From a checkpoint of a small transformer trained on Wikipedia.
Architecture: RMSNorm before each block, rotary positions, no biases in attention or MLP, untied embeddings.
Each number is 128 + 24 x the weight over its row's rms, rounded and kept within 0 to 255. Layers, rows and columns count from 0. Numbers have three digits each. The size before them is the row's rms in percent of the matrix's.

# down: layer 5 MLP down (transposed), 512x192, rms 0.0882, rows 130-196, columns 64-127
# gate: layer 5 MLP gate, 512x192, rms 0.0965, rows 131-197, columns 64-127
# up: layer 5 MLP up, 512x192, rms 0.0938, rows 131-196, columns 64-127
down130 099:146140160123157151108106115147110129134101147138079107113113154110134103150105137134181126104136116095151146110116142114126145104131161116120079153125137125119119183099123116116108117118109146
gate131 109:104162156096135122126106151120137146146108155144076125113137113159144097112076136173136152127096126137106094124155112052177140141133122099140057166078144104140110103100141144116138137124183144
up131 100:111142126133134132157111123120096123149092109131104139119153119118118100121125130131151109140122136123103170142150110134081132134136070131142085122142133131107126143114120115147141146102133119
down131 103:175137125180186136108119139082180154105113136133157102151107132133122136131132107100145134128172081128137109150120163147161151092130139107177081119143128125156122119128067141101118082106141155
gate132 103:174142155123098148132137107155122136131129119126170098115130116126110140120108194152105112125124103070097154149137149111113126148104115117143113148094126155117119150104130101139150125094142116
up132 099:119160160137135153142137160138099095141134119052141104095101164149144179124157105106112113162138118134117111136096148114150127125117102120126116109157123160164138138101149143161156148129120132
down132 099:088116159121154149173129106124156133112150140128140139138127197147135109099115094076180188152111152119148151140156114099171146147149133085122087119109101128124129126147130152169122117143146119
gate133 099:094131130121139118163100149113121124091140128097126162115130142156154146173141141137151128126133130134159118154120124138107164163158089136117090160222161104137140145105114141119135110160096135
up133 097:162167121125090097159117126082119159135153085122072162102150126131113128150128100119151131111145126162109090152141150157165131160191127129133116163125128110172128136127137145134138156176129127
down133 095:097082144149166103136101125087153090136162151106116127106104110167121151142108161108158128089133150079146107149098134119130074150135127178083110121147076139149110178114113110096082111116130090
gate134 103:150146133146125109142181162134137107138107128135100085117133083133116098156120114098127132135071138154178144136104162129163140141119175120144111125132120077167176136145086104129106161099108132
up134 104:129129177138164108091119142169158157112165135137130136099169155154119096115092082133146122135129138110148096178123107158139127156130159156136091123112148107096190106138136212095148142105145152
down134 104:076104146086125105115149146120148121114126102135141148118105147142129131142124144176129119150137086079098126068112122122103101140127135165120114175138115128101143096095129120124139147118150176
gate135 095:113163134123096144101147144134148134135096148095125166137103128144105110116127148165136113155097148115150135165133106116117151118130138152120094100119114180109142135150130123142167157143120124
up135 101:125131133165116148125147136145190080148123118128091143075076150172134136136160139131145142092109157111126132153158094117144133112107140171135136151143163164148138165137171147162110129116142135
down135 097:081117125138115146127126153130131124136118127145150113104110158163090123140164134124173140100155170157160141142152125104097142143185124110142130109156124150106111105133117099105134108112155162
gate136 100:168140119138116135124144112140154124169148094131124156110108115120094100140118167109153193105130136169148142164143178121108093098117128099149118091110144127086162146133159125138124094112153160
up136 095:139121163112101169101089096123130110155173140132119151099103119120107104111120096145162139180155111163129134105161148105099115144193145130141104122141133107122137124121151124155122213085109143
down136 099:162128123100103153146180154144110135143143104129119086110105163130094112119115147118135164117127148115077111140145104118113118133120113132122166107151133142092134073090118139133121101098170176
gate137 099:107088147121162100128126143121160134169129136148126134125134138166110132143148131143105150116129133151125159191066181130103122129134161168149107137102150112195121086123151151139144136105128162
up137 107:122119124179160105144168144127112166102147164106120119102157110144126128133151130093153119139178120118121081125109163156134140127145141079128079110130155123132126135073137095092152146120087100
down137 105:119131144140111132152158146153131156114137094090099114115167104087085109115104149116172100115134161109137161118079122112177136173133110094127129097147155132135116149098118113138094099114081110
gate138 101:142116118123111115116100158073135140141100128120086087113151118128107109116081124119127133103084187108116134150134115132106093166114146140092112149169160142141126160138154103098096178138078152
up138 110:113150110151156084163138125148140111112111128131157105135135132129054117130123132129132094126113104156074122092065141156136114154122121140148136118086135121115147108109106141144137117125170123
down138 099:118126102124145107141142094120122177114163102158134153129072094122138134117138123146108144099153090143119166082101164128122133089105086128167131109147126159108135129096108135146178090114146113
gate139 094:115101108121166114172104172156131112104118104119123130158156150131130163131139126097125107090152115129143098153122108146103125117134111175123097133115120110139151084160123131133141115081113127
up139 092:122132112072110155150169114125129157124096145124135125081100149102169111148136188138135144179153141167130157099135122108109072136133151195142114125147119107115120084126106142158122116132143137
down139 093:119167125121105185133167108119167158153110181128127110140151126105155113117168152136124131127122103125152172132097147115109097148159114127130123153152107162100101098134115126134110146108139135
gate140 098:120128134085102170133145101114139139125142092124076170116159134110157132121116195096134159116116152115153129154119134109128099153115157142094152193173127156132126119161125110137109115098135134
up140 105:104174139134136139134137133082117093150165120121149085156161128146118129141106114173102103124135133116126105125146127091149137173109101121195070122154089145173151134073135126157096144118115130
down140 105:108138131118155133113165125126149150120144174097194147139129128100166147110153160104138113178160144118174109116103134112129065109099121090112135134139133115102123138148135142111139113130164120
gate141 096:121147149087165081143131154132122144162114193107144127121143141099097163167128100114110098162121096145115131119118201113130131130146105106163132118126148129105122135129177126156122162115147141
up141 100:143104143105154102085126109114155180150090112081135091107136142092120126083135100126155127112114085107129109125115099168143137151147141149134095102097132119143135126123115159152118123072104129
down141 103:106139101140153132104163113103164119145184136115116135114154103094132106125120109134120127089137102114130125153141168096098122101136159135135125143101118120124121190116144149114159118139123107
gate142 099:156129124125098087118176119164103130105151099116138113119128141158142100168123104128146120110084117119131164125169164095123128148143094177142138127131190108149159103144156149128152139129103150
up142 097:103136112147143124110144175131114076149139088142110061147190140125103146125171120219108126141132081097116125099103145095169147134109141139104091160096106131162139157114109105133095138130105128
down142 101:148178157103123113120093137106169095111185127135158143137125084091175100102141110095129104148119130136106144132142093133102179136144143131114132100164126139140140083158152134122125141131114090
gate143 101:126149138133142117177112145135149092129126110159191134115125150109089143099135158142111134126114181116132124132147115121180181132107100157154146084144141125165099106110142085156176126128146159
up143 097:113097117148145121141117111108125109119160142132110127071137152117145158138160132105135126109116147132156138133103094143141094148107101119154129121094123136092134150102161124143160180149132134
down143 100:136125085125165139141123166145101137135123125121109141171138128134168133122108130139117134130073159093121170140137130127104146124121124108087140151077131168159163104139127134088075083125145137
gate144 098:135140137107121153083123125142139137076146054104153140133157126165123162128126155160112141108146108143118166142118141136130083105119127175143098111123135144132133135159142126071103107137124131
up144 099:145119161092120124114127149153131154099153113123164115102198166139137085108139128111136177109106149096098164119122095122147083139161113161138130131129112121124124132116099158124150117137136145
down144 093:104102130164154115140119124108108095129108090179168125157131154151150125146188165153160118127135082123183174130111086169132107038115107110115102138134140157135138126150093151157147132138102134
gate145 102:133135140159129141134144115144141105130098133159098126152128153110152162163129135167157132121118139104149112101153113128142099146118145121121120100148144089115176167079123081141153105117129129
up145 101:150169152157169102140126134160127113113102126144086140138152138115158117101119157131123130139080119119131103142123101104135083133110137111108164137112130152128143114124126133137137115110163168
down145 102:128135139129200176061108088102117098165124140146103125116158132113129096138128147106129132154128090156096108165116077075108159114139142110125083108102102130102137148086174045149098148135141145
gate146 104:113120081137150134138114134135120161149134122140137115108136089110134150130081168139180077141134153126086121096121149127187075119144143148138119113131168104140148128127103121144145087106118139
up146 108:106109129139123097141149063142144119156139164108100165144158147114157098110133093177128170098134133149141117150133102091138114132099148169077123167162097140156115129126154138150095142110128127
down146 103:160168115094107100128166143104126113101118176110132110114122136131125113183131134164130116125115181079143123086149123148128091156141092098122133133095132127123126180157128150110198108111141110
gate147 095:164137122096132139082137110116096116075135155134141136115159088129161136139151124098149166137079131107151114117123167102114108141113102136091101123100135161138149149113105123092126092175168114
up147 100:119116118128141096095154154144101137114105114073140154069110089112140150125127090158074138120123139112106124162123073088175127154115130154136110113094125127130126144107159149147148168140135119
down147 100:128165151127094139163112145116139145139137128123154124133110137120154135131159135145119148076132138104129111128140132075152080151078124141159102127134145088139136092101137176162102151128122088
gate148 106:120133134118106091114132130125132155168144111151122132117119149138148160086087170126134100105108134116106132090131142072094137107123111119161143147125142124160102171128137145151104142125120123
up148 102:080074151144173130166135128196119123115114112091127127156148115161146153135111124126128149131122129096124085117114126127124136134142100156099146114118128134175122131124181109098146141139161126
down148 101:110115126139133126172146106108098113164112101130141139100092132159146130099122143178185117146093117126124168103116195156107144140132095117124135133076103131135145113145094154137119122122105099
gate149 104:129114066116118108098125118105093099146107109120108089117127101141143135112160144169101087129150115154126111147139159131132114131152146136130147095129151132106157144134103117149172144113121127
up149 109:144116095132100135134137170132135126120127137160097110169113133151095102111140130119159117122130152118143178133109149110145084206115103107162128114097131116109137081132100144147101119111138115
down149 107:143129128119132109132098126182120122102134120095149117089162117101156136090107076082146171116118134179103099152114103131111141152091110109100139141141106107113134084112135156104153129151114131
gate150 098:135188158126107142137094146103118098076113073118133102074148147137117130154106153100151145168117158140107121113092160154135109117142118090101114139119121139137131149146129081129101173146130137
up150 098:184148150147113147081136162125151085081150154112131126097104123123101115120120161092118134107099125190132132115138091134105139108143096108122081144126131109132130131126075167112114129109165155
down150 104:155126132135162154144142093155130129131071131113117126143116105133138132124148143126119130136135124124148131100140149080112109074164140141171104137133146068144104145150139108087102151116127127
gate151 109:096099130134105127152096122158117114119128109135142154140124147131064096127145143144120096126120105106145132100138117150138098151150140110116123129128112143099111121130127163142096143130116160
up151 107:147124134149145101136106145127102138123127154113147154088069154172109092105150108128126160152155153116135168169134085157102109137163099167132157111129098178113169164147133089136123134125119129
down151 106:191154135164128146155119116121130099161145119108126136122081104116123107099145101120146140119102155137125118183132100129135124157144147133139112142089130103137178097085147123106131162127082111
gate152 090:096084133083147137142129123141087173181137128159148192143170112139126147122130104063093069090109131174111140105113152136132075155147128112121126116122120128121128123127118106108161187083107109
up152 099:124138132192112100107156137146094126161107110132099085184152138126151100124153139113150133173114152141092164178141162113145114108110101137139111120132123106091147168137175084110100157161135137
down152 098:145141158127118103174163161112104146146108152102104139087150130139181129126151098137137166085119135123122133171106117119124108136113118142067131121128074142111075124148138138139133149175183106
gate153 099:128182141142140112115179116122132170103111097117170132147153102130108127101113137124142163136133121124147134140104164102166112102129141141164132100111127133095125108151145142068140121084122119
up153 103:145134128100119162151128108142116095125157118140171124144146139106137039135081114114097179126122125174109099100119101071167114162125158146151134102123131135146139148099129137112152135131135143
down153 101:148153133144119153108137142155136149092090109087150145116142135150134111130114155144114147153149111146147132150143118170114144102117130147184135088148104107133115129098132204163133135119099166
gate154 103:125113108102134153132144123110118149139176111133070100183151157137113147138095123118117096108147112114111132117153117095134099096145113108112091122148127118131097151078129128107112134134111165
up154 103:098178144101112109091126165120114173093097203116085109122144147119098116153170114150128099131155131130150104125096090136168154130110138143172124145166114143113139131081095109120108162153130122
down154 103:140131142093152165103151151110137103120133085156134163111126123091123171087131145178093118165190085127136140151131116110178142132140194143105114144128148135119130138155108129132134106137142125
gate155 098:137151103122140140136142097145099121139094126136130127123075110132121128121100122148123121147112129120145131109125116151129183194130136129129139105132099098134108120165143138119103146164101109
up155 100:143117190165108144106126119141127176151107124123117165146114185131131182121118121089129076108123159144150096125122103114140109122126136147161109128097146156133101160150121113140094147142168161
down155 099:126151105108189139132137132085148169125125131151117153134138148119155156098138139085102166134133103109127090147084128099127122153107135131115139076130126073120094158106137106130098167192127148
gate156 098:118113110100137121180163122057141128091123129115097119115129092123133168124147134123120165118099125185144122110081155105105134113099113084106122124111099104150174126087130140153096111114147163
up156 101:139129156115150131148170131119100148118153134138195148097129101148152114133149118104150104125137110154113114116137147116110132108145111101134154109078140125132140131174129147138070120119173145
down156 095:099153146160093139138141113164124149127113139144126109150146150142120125115145125133140111118132179091113108130118120120074121171122132108118161133156077199122128138141100166119165124086089102
gate157 106:123108105089096150170155094117121138118118131122111122141149122107119137102154118155143135133095118167108153133127124110117190109114143168130080136160127154119105082136069158129107160124123073
up157 095:136152128142118110158128163144147165166121124133159124129180143161098099147116168130100130123132144138141172193093115095114165138133106099181133134110132125149131130137092134097102128128125117
down157 103:162103108131128159142170165112157136118170139207101170087130164119116132112114115127124150131109103117068128089103136141120103148117116136112137126082136137112127135126102086119134116120142123
gate158 098:105164141111100179131172164094101107110110147111137181122159111130112141130126156113110134102139103117123093152116154163147159149121146182119144190143092110120119116107126125072120071132107130
up158 094:150133107086099123171165095124102107159143123129112109139175137095089167122123080134111153118160175142139090106149130136107139149140140140100175149161110099139163126087124156144075122128104165
down158 094:122173139123090175164095151071142124097107130112136102146154162095127126108145089127111184134143114154174091137100142135157154173113154120145147133140130139159133132130087137112113087163139084
gate159 103:117175137130150122146124105167157128127137156196063090137120105160118129139121139090122174115109148183095105144111151115152186138127137141158149139131150109111147136142137101126108161113133120
up159 108:106109095105126118120142098119140103116126114087132128162104163110162121104165130087101133139126128092116113140139131100104137131127142139126088100156127106140155148128137148149143122111084122
down159 103:115152125132128126167132102130142118134134173128096144151156143108117085157138149098156080142130149140118095092131140133088109122114177096135092110143100123101122156143117113141165107116139152
gate160 098:101173130125153127152096154126126147109132170141149138096114124150147175174176124125159160130145148132146105132122126125095099135126114133107134128132075086164105146114133180110138147101109153
up160 098:112108131127124092102114084116155146123105109118086097100148125127134100085139152107137099100128093140065126145159136098149142132171163118099119122111124143101166097105130093112099131101175132
down160 100:134124120162130112128154143112136158131125127098127089140141151127117111095148132107107080171149148148115141115118095130174114142095151095131137100131132106135145112134105175121108144167145126
gate161 102:143100152104113130127123136133144134119165077148136108106140109102088116109139163095156126133120109159129125147130126138113137136139103136124127149127112090089149125146124160124162149133139144
up161 104:146144146166120113119139108105156154134097135146138145143138167132128131105101093117137141180129191133114082110118178144160065113135124124140104114108139099126133191073121080137145117136147107
down161 105:131148140150135125083163149123114147107135151141113132129129152156123110135132128144136135120135113166142118135137116110152117111124134115120130109124116120098168147108141149154118133165126170
gate162 100:160129149068215136131099119109119171095128104125121141093133109139173071136121149147118115095111135105111119133111080111110105078110148173136150109182111135113150127133094118123119148177096133
up162 104:113148143138137137135150119158125104055130138129153111112164129120118136157117132132123156154149094089145162116159174085098113134134134089080096111086145117159135135144132149105135131160137157
down162 101:113214129184126104133112120142140134144159146126152092136177098119172094110135099175116139144123159084104116131115091097119125146131122120097127152155132180143164130164125105106139164108128114
gate163 101:107149137091166109174127078132174134139157102105102137091131166140063132097108098122134124165125142118133151131119131117157133146134143143112154182170141083123112122149125154096107100118150149
up163 102:115127180113098113208122150144083125122108127141170114137117166133134132133145146121157161160153158128108131147119136135156149101117079146120114153163145095158146109147149106112119147138134105
down163 098:116124126095137129129142134141143087120134129071131109132155145129112122138122170145113054127134141104128149078095081139160119095162095120126156115168163130124138125161076110059130126118107149
gate164 095:121145107130101115178102127099163111122131105129165145166133095127141120163123121135140089079111077149096120134154103090052129096143093161141156160106144172116125117122133119087103083130125127
up164 098:137113147135123088148076146111160159130108129112137181152117086146125108153148141161130143150157151095120114121144129094139130173089121094114160122189130115123156190144147156139137084090139160
down164 102:132114143109077097134071150144172120122142133170156118125152069118121100147119151129137104134099117102159143104121124180165117108121121140175140156120132160124139145184102188092127123140162133
gate165 099:088158127146113103169125145090168154161133134163133091144128143135125143148108148134078155104122126165134137122110094109119131136168151108174128144122123122168125132127135174071131119111160096
up165 100:126140143107130149120103127083119104100126179107096107133135132095163152139132092134153135123120129111144141109155153149168115094122153089095122161107112115112113147149149160158165159099135098
down165 103:125086123126124147104077128138124102118150155128199107127137115120129166116129137121146122122120125130162152122136117121144052123120090117143112196114133166153126107143141141107117109134150132
gate166 102:126151090130169140103126114103140124137113154142109149111131118159080135120159127117099064124165132118125149152127109110088133118152116153141152150134127138103115168143113107169150123129153148
up166 091:127114117112154118064153066148170120131113105119099161141129146127142158137096153102134155143134129089141082117146160135094128123146096088121157098110141099127120129151161192114147150123102118
down166 099:111137158113132153150128140159101111148138089094155139139134124113133121124145152133140144108098184140125132130150113125136164140120118136090142098130186103162153145123131112159100120144106158
gate167 100:103149141171124166155125095090127127139144135158135126155102141127140101148150162172123122174136076180133113140129115123152131153140169165122141130112110160148106098108109167129125169146129132
up167 087:101143158133139121145113169157121143131148106120135157105169119114094130127129109134149122142120111169095140132149085124133113107107125137141112109148109058129102152165181118155134129091104143
down167 100:121161133097149127131142073112126117140122131135141134138108124105158130113141127140111125178133125133184147100134139096116147121062155129110172095177147122120125107091122163141109109133130148
gate168 100:108147092147127115151139155143160179152115145117129158113086143109141163155163115135125183109123163103130126138145125124129120141105099140108188131153102146194157144134168129162129166147172137
up168 103:072171102139142193119151104150147148132124134118079118095103131110164110173105173144110118098113128112135149131148088113145101108113114073104115174120130106095126118134159133095122133141097097
down168 104:151101125125127118075189142151130137130130119128150148078115141128140118124101135177165144120142137110129124110175181136075137158120129134110146098096122132124166081130105131125094114109102120
gate169 106:147095146157143176093118079125137157119098154152133149142089133130099109168138124119139100173118149102158113157148143122102094096135100133139147096153125146121132132062200111166189089072109139
up169 104:096130069113173124127131095109109135102112174149130195161088183119163147115098116159148146102126102102119139115144121155156137166093142126119106127098082158117092128121126153139086121122102125
down169 104:128096114163116111102112124129166136100098122089114127153113134131104147135101139114120161151129118094103140147147094152103115084098171110151173145133118103132098143165111102178116139114117129
gate170 095:128133132140120161153149098120171129115140130113137087144140147125094138140125120104093103092144064082144134108130140103130168139097150117153130116127105190097134169125134090107157122152099128
up170 100:121194154116135137143135128121165137155132127140116116173102097135103096135147158154131146154149149117092124170115084101125108158144145148154127131133151112112119089080137121134120173109119133
down170 096:134153151121095123151097146140149105143106152142088126127168104165139187134114147138062102103106075121130128097150131121144112128143142119187173173136123151127152122097146134122122100125133161
gate171 097:123090098112130120118111162121161139157144126123146122124138134170093108122142138113169132100107139108137131158105150153191133081128091119143123098148175142123121093151127127107093113071140164
up171 099:166130155134154078107099117134075179138107114152142138114087155132135133089136146148116138155111083109159109145120090099071130112098125102128153125120114130149101099108127147151138098162101111
down171 100:160151104073107105100077154116099158192095142133131122106160149127113080113126165138140137133098135146140089149141109169146104125106099132149109104123093103185171132122148112139169125080172125
gate172 103:128163115165159116082138117155121132126149171150143131124112076095150099106133134148159097133138108089142150165116110187163139145096117165111138128086144115138133122132097119144154168135114109
up172 104:106107097085133071150132165114165098126117125115135115151100140133132140147146137136119077178150125133133150117122102117151103120140109163131147155152135077138082146149105126118129145124152156
down172 103:086103104142117136152167129132148152086182069163139174124113131109118126130134112114138136112177146141089118143119117088139132092136117118146120151121048161156118111084125120108093092147138172
gate173 105:113126134113156113112153142141159166161088111123136108096146082079158139096098115147148146136107141117135154081120127132113135114199094123133120134150091126140147132090107145117151174108112166
up173 109:119126118099167093126152133175144155124113166097132103123146093123125132113150079131134105171141105113188125105137145149158124076138148133100130146119158158118159144107122126121098171129131112
down173 105:168077094131185120149106134165136138151135097119146163131119130147100152117105130087122142142125103135134092106153129132101117107113167125100155142112126133132131128087164145112133114106105152
gate174 093:131149116164166110136116158156105134131143113127103116158157113143103157122138120080177102070110142102149160114131120103095152121114137101124084117131107206102138113135180086153153120108111142
up174 093:140153183122151159134112119150125104139146144107131104181097112143130120091134178130146130102099110131141156125115113103123143115140126149150161119147141161155098175134074110117065154100127152
down174 094:130120101162095093149126108166128149167158090105166113139131106104092112114116090166179093113073129103127108133159124112121123127132130186175122103133122135125137137079117112142104112123140162
gate175 104:138116120114110138156140110132185131101141100119121124106132101084071127109143152112143138143112118130119132134147106105157154096160127130106149127089134153173119141154134177130139126128131096
up175 099:149140086095137091116142163155087121127143115160143124153163103085129138133124067169091115115109121171132130131142141142100121133115122150114139149140148162121128117133133101124157124132120139
down175 101:098123185122131103141138136143118096186132155086153138126175152164119112132108097099141129113106113160162140182134132163137088126119115109094146106101137130081098113116109126108121110134122107
gate176 108:119151153111132109170172170146134109124112137128138112122148079137100140113116068151176146098108113123098148148126142132125199152145120122148145136149132112086135111121096131111141106145166129
up176 095:101130117152135124149138090114156143086143134138164140145086064101181129133116152158116154124116154156109105144131142149124109125132162122146147127133101117103132120176135120157152131118126120
down176 099:140126148119130145132150159140110155147122143161148131106105098107126105134117136137085136157141136123193121116123132141161116164091130123103132162158100128116158125142146122132146111135131138
gate177 100:116132146129125125186129083117157121173108127161132143145118190141112117072116124136124107108116140140116161138145104141149152166138149131118164117099148098126114158126107120109168144108139115
up177 104:106125123158090086191132128150134121141124142139122112107133111159097099083100115138118094141134168100107134083124109118114118119138152101143113120133123116114139164119108163135112132149124100
down177 103:112149099124077086149082148128162133108090124105119117079123119129112137112042103116137112116155149129150133125123109118155148096131127171119144118121102099133135131102136107118085090125125132
gate178 109:118145177110141168143150134123125138099080131096135137143112141130097172141098144120075116122110156162152140124087152130093146100147146141146132137103142147166072138105119187142119103126136143
up178 101:094127134123100146141131128118146135132065099136145111130143136127133110073139133151113136158123132119120099144143140129117079136116138154087139110135111108108119177132150122097135133159153161
down178 100:101099139140061137133133153112159138147128188113126150112117154129150143127137128133114149162155059099157141170135131113132119120166065058131146114126103109125109135160120175183137106155089129
gate179 102:093143121129149147157098112094148149112131117106106152099121150088110141091094117151150106114105123142089134097108119133113134092110149153150125144133097064146130161127118107157140126124111118
up179 103:138127170117157097145108133145088118115096151097093144131143163152116134053139119116129139175099148168128117127141114120109112110133112132097139131145128145132146127098116176118123123073124124
down179 100:086158114111108170109097130161129158150075145132118137102149104075119146136102086141119133109131119080138114130124082152182142085100115123138114139148135139094122132138131117084164115083120118
gate180 099:111174138140129170116150154143137143097133159159125127171118149096102084100091098087158159191139114147110120111082155165122144106148129132117167134147157134142162137138145141113192165092121109
up180 104:105077104125156111149156089140163165162104131128081123133129128110130096117123137147107150181095124151155113112094099135117104149144115186186167121118131104117123123137127128171105162105092132
down180 104:128164123108129143126164147157074131141164114136119080116150132125131075116118121125093121088122155123069082127096120142154136100153121098087123127132136156132167128131138112101173124133147140
gate181 099:124107116118138166137110070164158129150137122134115124137170147088089117133130131129122131115125163138155105144118145098094150134076160116108122143124109117135070136132098148144135099152146111
up181 101:127156126174125092103177107145125094126134097172132100147089188130126119137153162134087147122090118108083163106130145131134128145126150153146150123137135128141144086129132155090128115126133118
down181 101:178115128112156131087112142071127130092140174101105165089179129151155144092132172116149124166109095114120106139115109170164122125153140136167105148117167119142149172143141127185114156141097135
gate182 102:128153155091142120116128119130096136142061097151150141117121105113126103151140145131128121115125097149116104141154114121102132125111161110131128126111131112135107113113078138124101101146164129
up182 101:159141083143121156128108127099081137138125111167125122156162126133147134128135117129105126102152125102171142079142117184166173123123103109140126123175149094098143118112115145101171040126106195
down182 102:125140097156093125113130168144131146095168088149119154106127140129126125153149143103098121159126164103129147077117126142109140177095099132094128195128122141148126128139148156140129181126128093
gate183 094:135145128162158123101090141096149139130118101123139104123149129074162158152102146104136095109105137128131142117143118100145085108130133125077119131129102141129129134086139134098111142146167117
up183 098:162087111109132126135156141103123147127117106098147152122102165122108132027130088140157106137149124151139111134094171120138102156131106126160132097099125113137138133110165104135160154082149168
down183 098:158111121150124137114110160119136084157157183088138098116107142139150122138133181119132111152145135109196173104116120138129116132081179121114113128118113118092058142131090143112125130132122113
gate184 094:117085090153128125146082135086149123072108138179093144146115127133118100184111121097106125104152117141152129132105149166086124143197135156131133137123106119147096081147145149121103093155120155
up184 090:122134134138115111153157105166132129165114138115133144136132127108076165102114098150097114094170136132108165161116119128127149121151106165120109133145140113141160112110091155143107108180145136
down184 101:147157114106163081134106157066154158112136150121134093118113165186143171097123149155138125127134164184111118107104140104090127144133107129132117097141108098128122144124146138133148106137125155
gate185 095:129159156146098158132130125121137115082116181183121152112133133154133123123116173088156142098127163139126102166091143102123146167134136125135113130126094128133137070161126113119124070090172116
up185 096:150110132134131107114147123141162100200126147135151113153147120156118152173144124161115113099115141170102133159141129148139129148129090150090119139139105127164147157127119094163115105121110144
down185 098:157105131123131134099103115122147152100133110106092107130150118155092094097115168137139202125139150171139128124077133133137112116132128116138146129089133114150133162108150138127137121070159121
gate186 104:114135129125144104131124127128138105160128160122122109099153141160100145101165127131144107117131158139087107098119161163131117117122169150143099128122100122100088138110154154120099120131146124
up186 098:104130122147119123138122136121182110103114131131111170155129146150168110089128091112171189116130124115141092079102144155107140101147139164071103081128134110082126117140133086139166077117131146
down186 099:123109143124137121160142107107138141106117132157146078121137076093153115098136083152130139184134130116119119132149134136178127123123111107124145115149160082136149159110106128097130093099123130
gate187 109:125131149159131153134142105101125144105125128113103094164129180136085108152111134108052108091069128117168166140139138107140099151127098144115111118119107123129123147159117108122101142099147140
up187 098:154130148163092074113126132106114148132154119122165188144110135141127126123166118118133153121097145156105140115163171116146114141157124115132071111116164120089115127148165126126095129133119132
down187 097:165052134134116117130099151152118109101119153140091155147135168135138140159146121154089157139123111140152123148129124115107145103143058152129151134140107168148140093132084098091132141099140159
gate188 106:147147150129122107146126153100149167141137153108122094117145128134137177160183121087115099117141143104136132140180103156089107131107126119156116140119144181139198155117076119139116051126115118
up188 102:094115123085089129121131104151147147140106115170125167146162090079114113110100114140161102136131144154109127085088111100116130156123121121158125145136079121174089129121163155159173125107121115
down188 104:122180111123070129134119132146124156142142140166109132136104123118173140144166126070130125153154161105126150143101124131156135124158088093134119102101138067189110139139134090121134114173143152
gate189 101:106156098109174156145152121068127120151113156107149134113089154128134119070138100159135128096117129118139147094153099128147121118128106136154142119119141151152085142102110120145116159117144130
up189 099:145116108135153144145113099147064126115116129154103120126132138153098111102167173124151085125162142140164147113098096117102091112136147127087137138109147162140136115122176095144146168107107134
down189 102:148123135116107143165146153119131147122085119107119105091143127145145147146141122086085095157115116093142113156100134146160165096132170138118103119153108100081174176116132157157167096136132114
gate190 097:150158139208137123119139080120128141148139101111102161153123099134100113126141097144155109113128180161129189140104141103100145147127154098162110087123109145128111098151160128131101119138123131
up190 107:122138108126115120107143124136161143089083115130097098104115123134106154146141158125174085127122155053153084133139142125094108137172145132134138146128171132112151106090147136126122154136112135
down190 101:139140126127162093172121120139158100120136133110173127123179129101100127127159125102124108131170159108090080134131139108115111102145114101143166119143108099133155136130160116129183142094112078
gate191 099:145131158151113147114127093112155129143143109142120096156118152187089143151103137108133130114122039155166119148110149130142095132134111133131120116130144110114084129090171159156147124164121139
up191 101:087133097095113148131132124132144165089132113141124153104133160131120125092167119070121131143117105110116181120135171127119145094106137159148100150157120172123118173099116139149116058100113145
down191 103:111125160113129123128118135138100122110138144160096170155168128134150141118092092115159110141133188154126135140117158131115127095073064114155135143141106110107145124112125156158130091146150157
gate192 103:147124147116152143154089124126114146103161131119119144122134120145099141148172187135167088125184160139118181101103166106152160134164136113109138133127112119169148146133106116118114090138129150
up192 106:127113082158110120164165156155127151185136087102161145117161132110152119117143120112126125112129122135140130137097174156109116128127131101131116161114082148170122108126125125129107128149128114
down192 108:167086079134104209115146129176163159126090117128145128160117170126112111140155134166128128108129132104119177114143120138133139117102144167118142152135113113100099115137104090072122152151160127
gate193 092:163154132140127167113145131130110149133152146162119152126145165120110120118123108137110102142159093107135126113119147138141156156148123095118136140140126149158126106141127141143108135181124178
up193 096:110116158154134180133172143118130085149128134147124094115077147180150144173115183119111134093163145155120132179133127174129057155156101135122160147125109116131140123151101078081130140122124166
down193 100:138141129142167163136162135128096124101098113110129136151069117144114140133117128152123134112104095127118127159091119173120134082110118111128111166122185106111153108124080110126080133139123112
gate194 101:108110112096125122183125113091078137151075149139104126141119120132150143139114141122123141153116136135172165112121096103153120133125128119140110155120107101113126137089117162158155147165141180
up194 102:135135123127121152105106107117196153113158136101082123137141107068182136048145110132133108080166138168135101152118122113154136127156135154141125123151130138153097105109130121134148121125137153
down194 100:105140120143142144073119125116157123100124089151155137080079158147129078157166128117129122129101134161132122111145124093115151101112171109080116127120110121106117142152131143144103128120133091
gate195 094:100179140116089142133097134126138180157112140112151122178125150144154129098087115141140151077165153122110118122142144050118147112107160133145080151107125103137125048135137163157120078109165083
up195 103:114114153105174122119109140147101134152135152133134136106128163131124105132139153129161135113096116136129156109170100174147123111106133111182116135181164131130129203085136121098126125160086104
down195 102:116138153146168155115091127106114147152119125151140147147154145127132149120134068106131115137086129134150141130083143136185149143133125100113155132125120211143157073091139121101149164171133130
gate196 106:150120113145107124102159115130125147134140149090123154173088118097147104136112163132128120175155163108134124119133139142106111147151137127118114122142135092128139110146104156118157122145177151
up196 101:148172183144123132129119137138100151091142171135158138143123145093163145138154140102129127160150153119103103112140137148119126140113094091139159129102144146116140103105110142119105125099078111
down196 101:110120172101145176079081108152159150138117106093139141118138124121149119126138119107142125164157119132114085159150132142127111129129120164121130123152133082153119148098143147163145120109086104
gate197 098:126166110159147159089126103151091132118133189129118160105172168149093161094147145139113139123144147099139137115131118124129127162131075133116094123131167131122127127205128128098122116092144144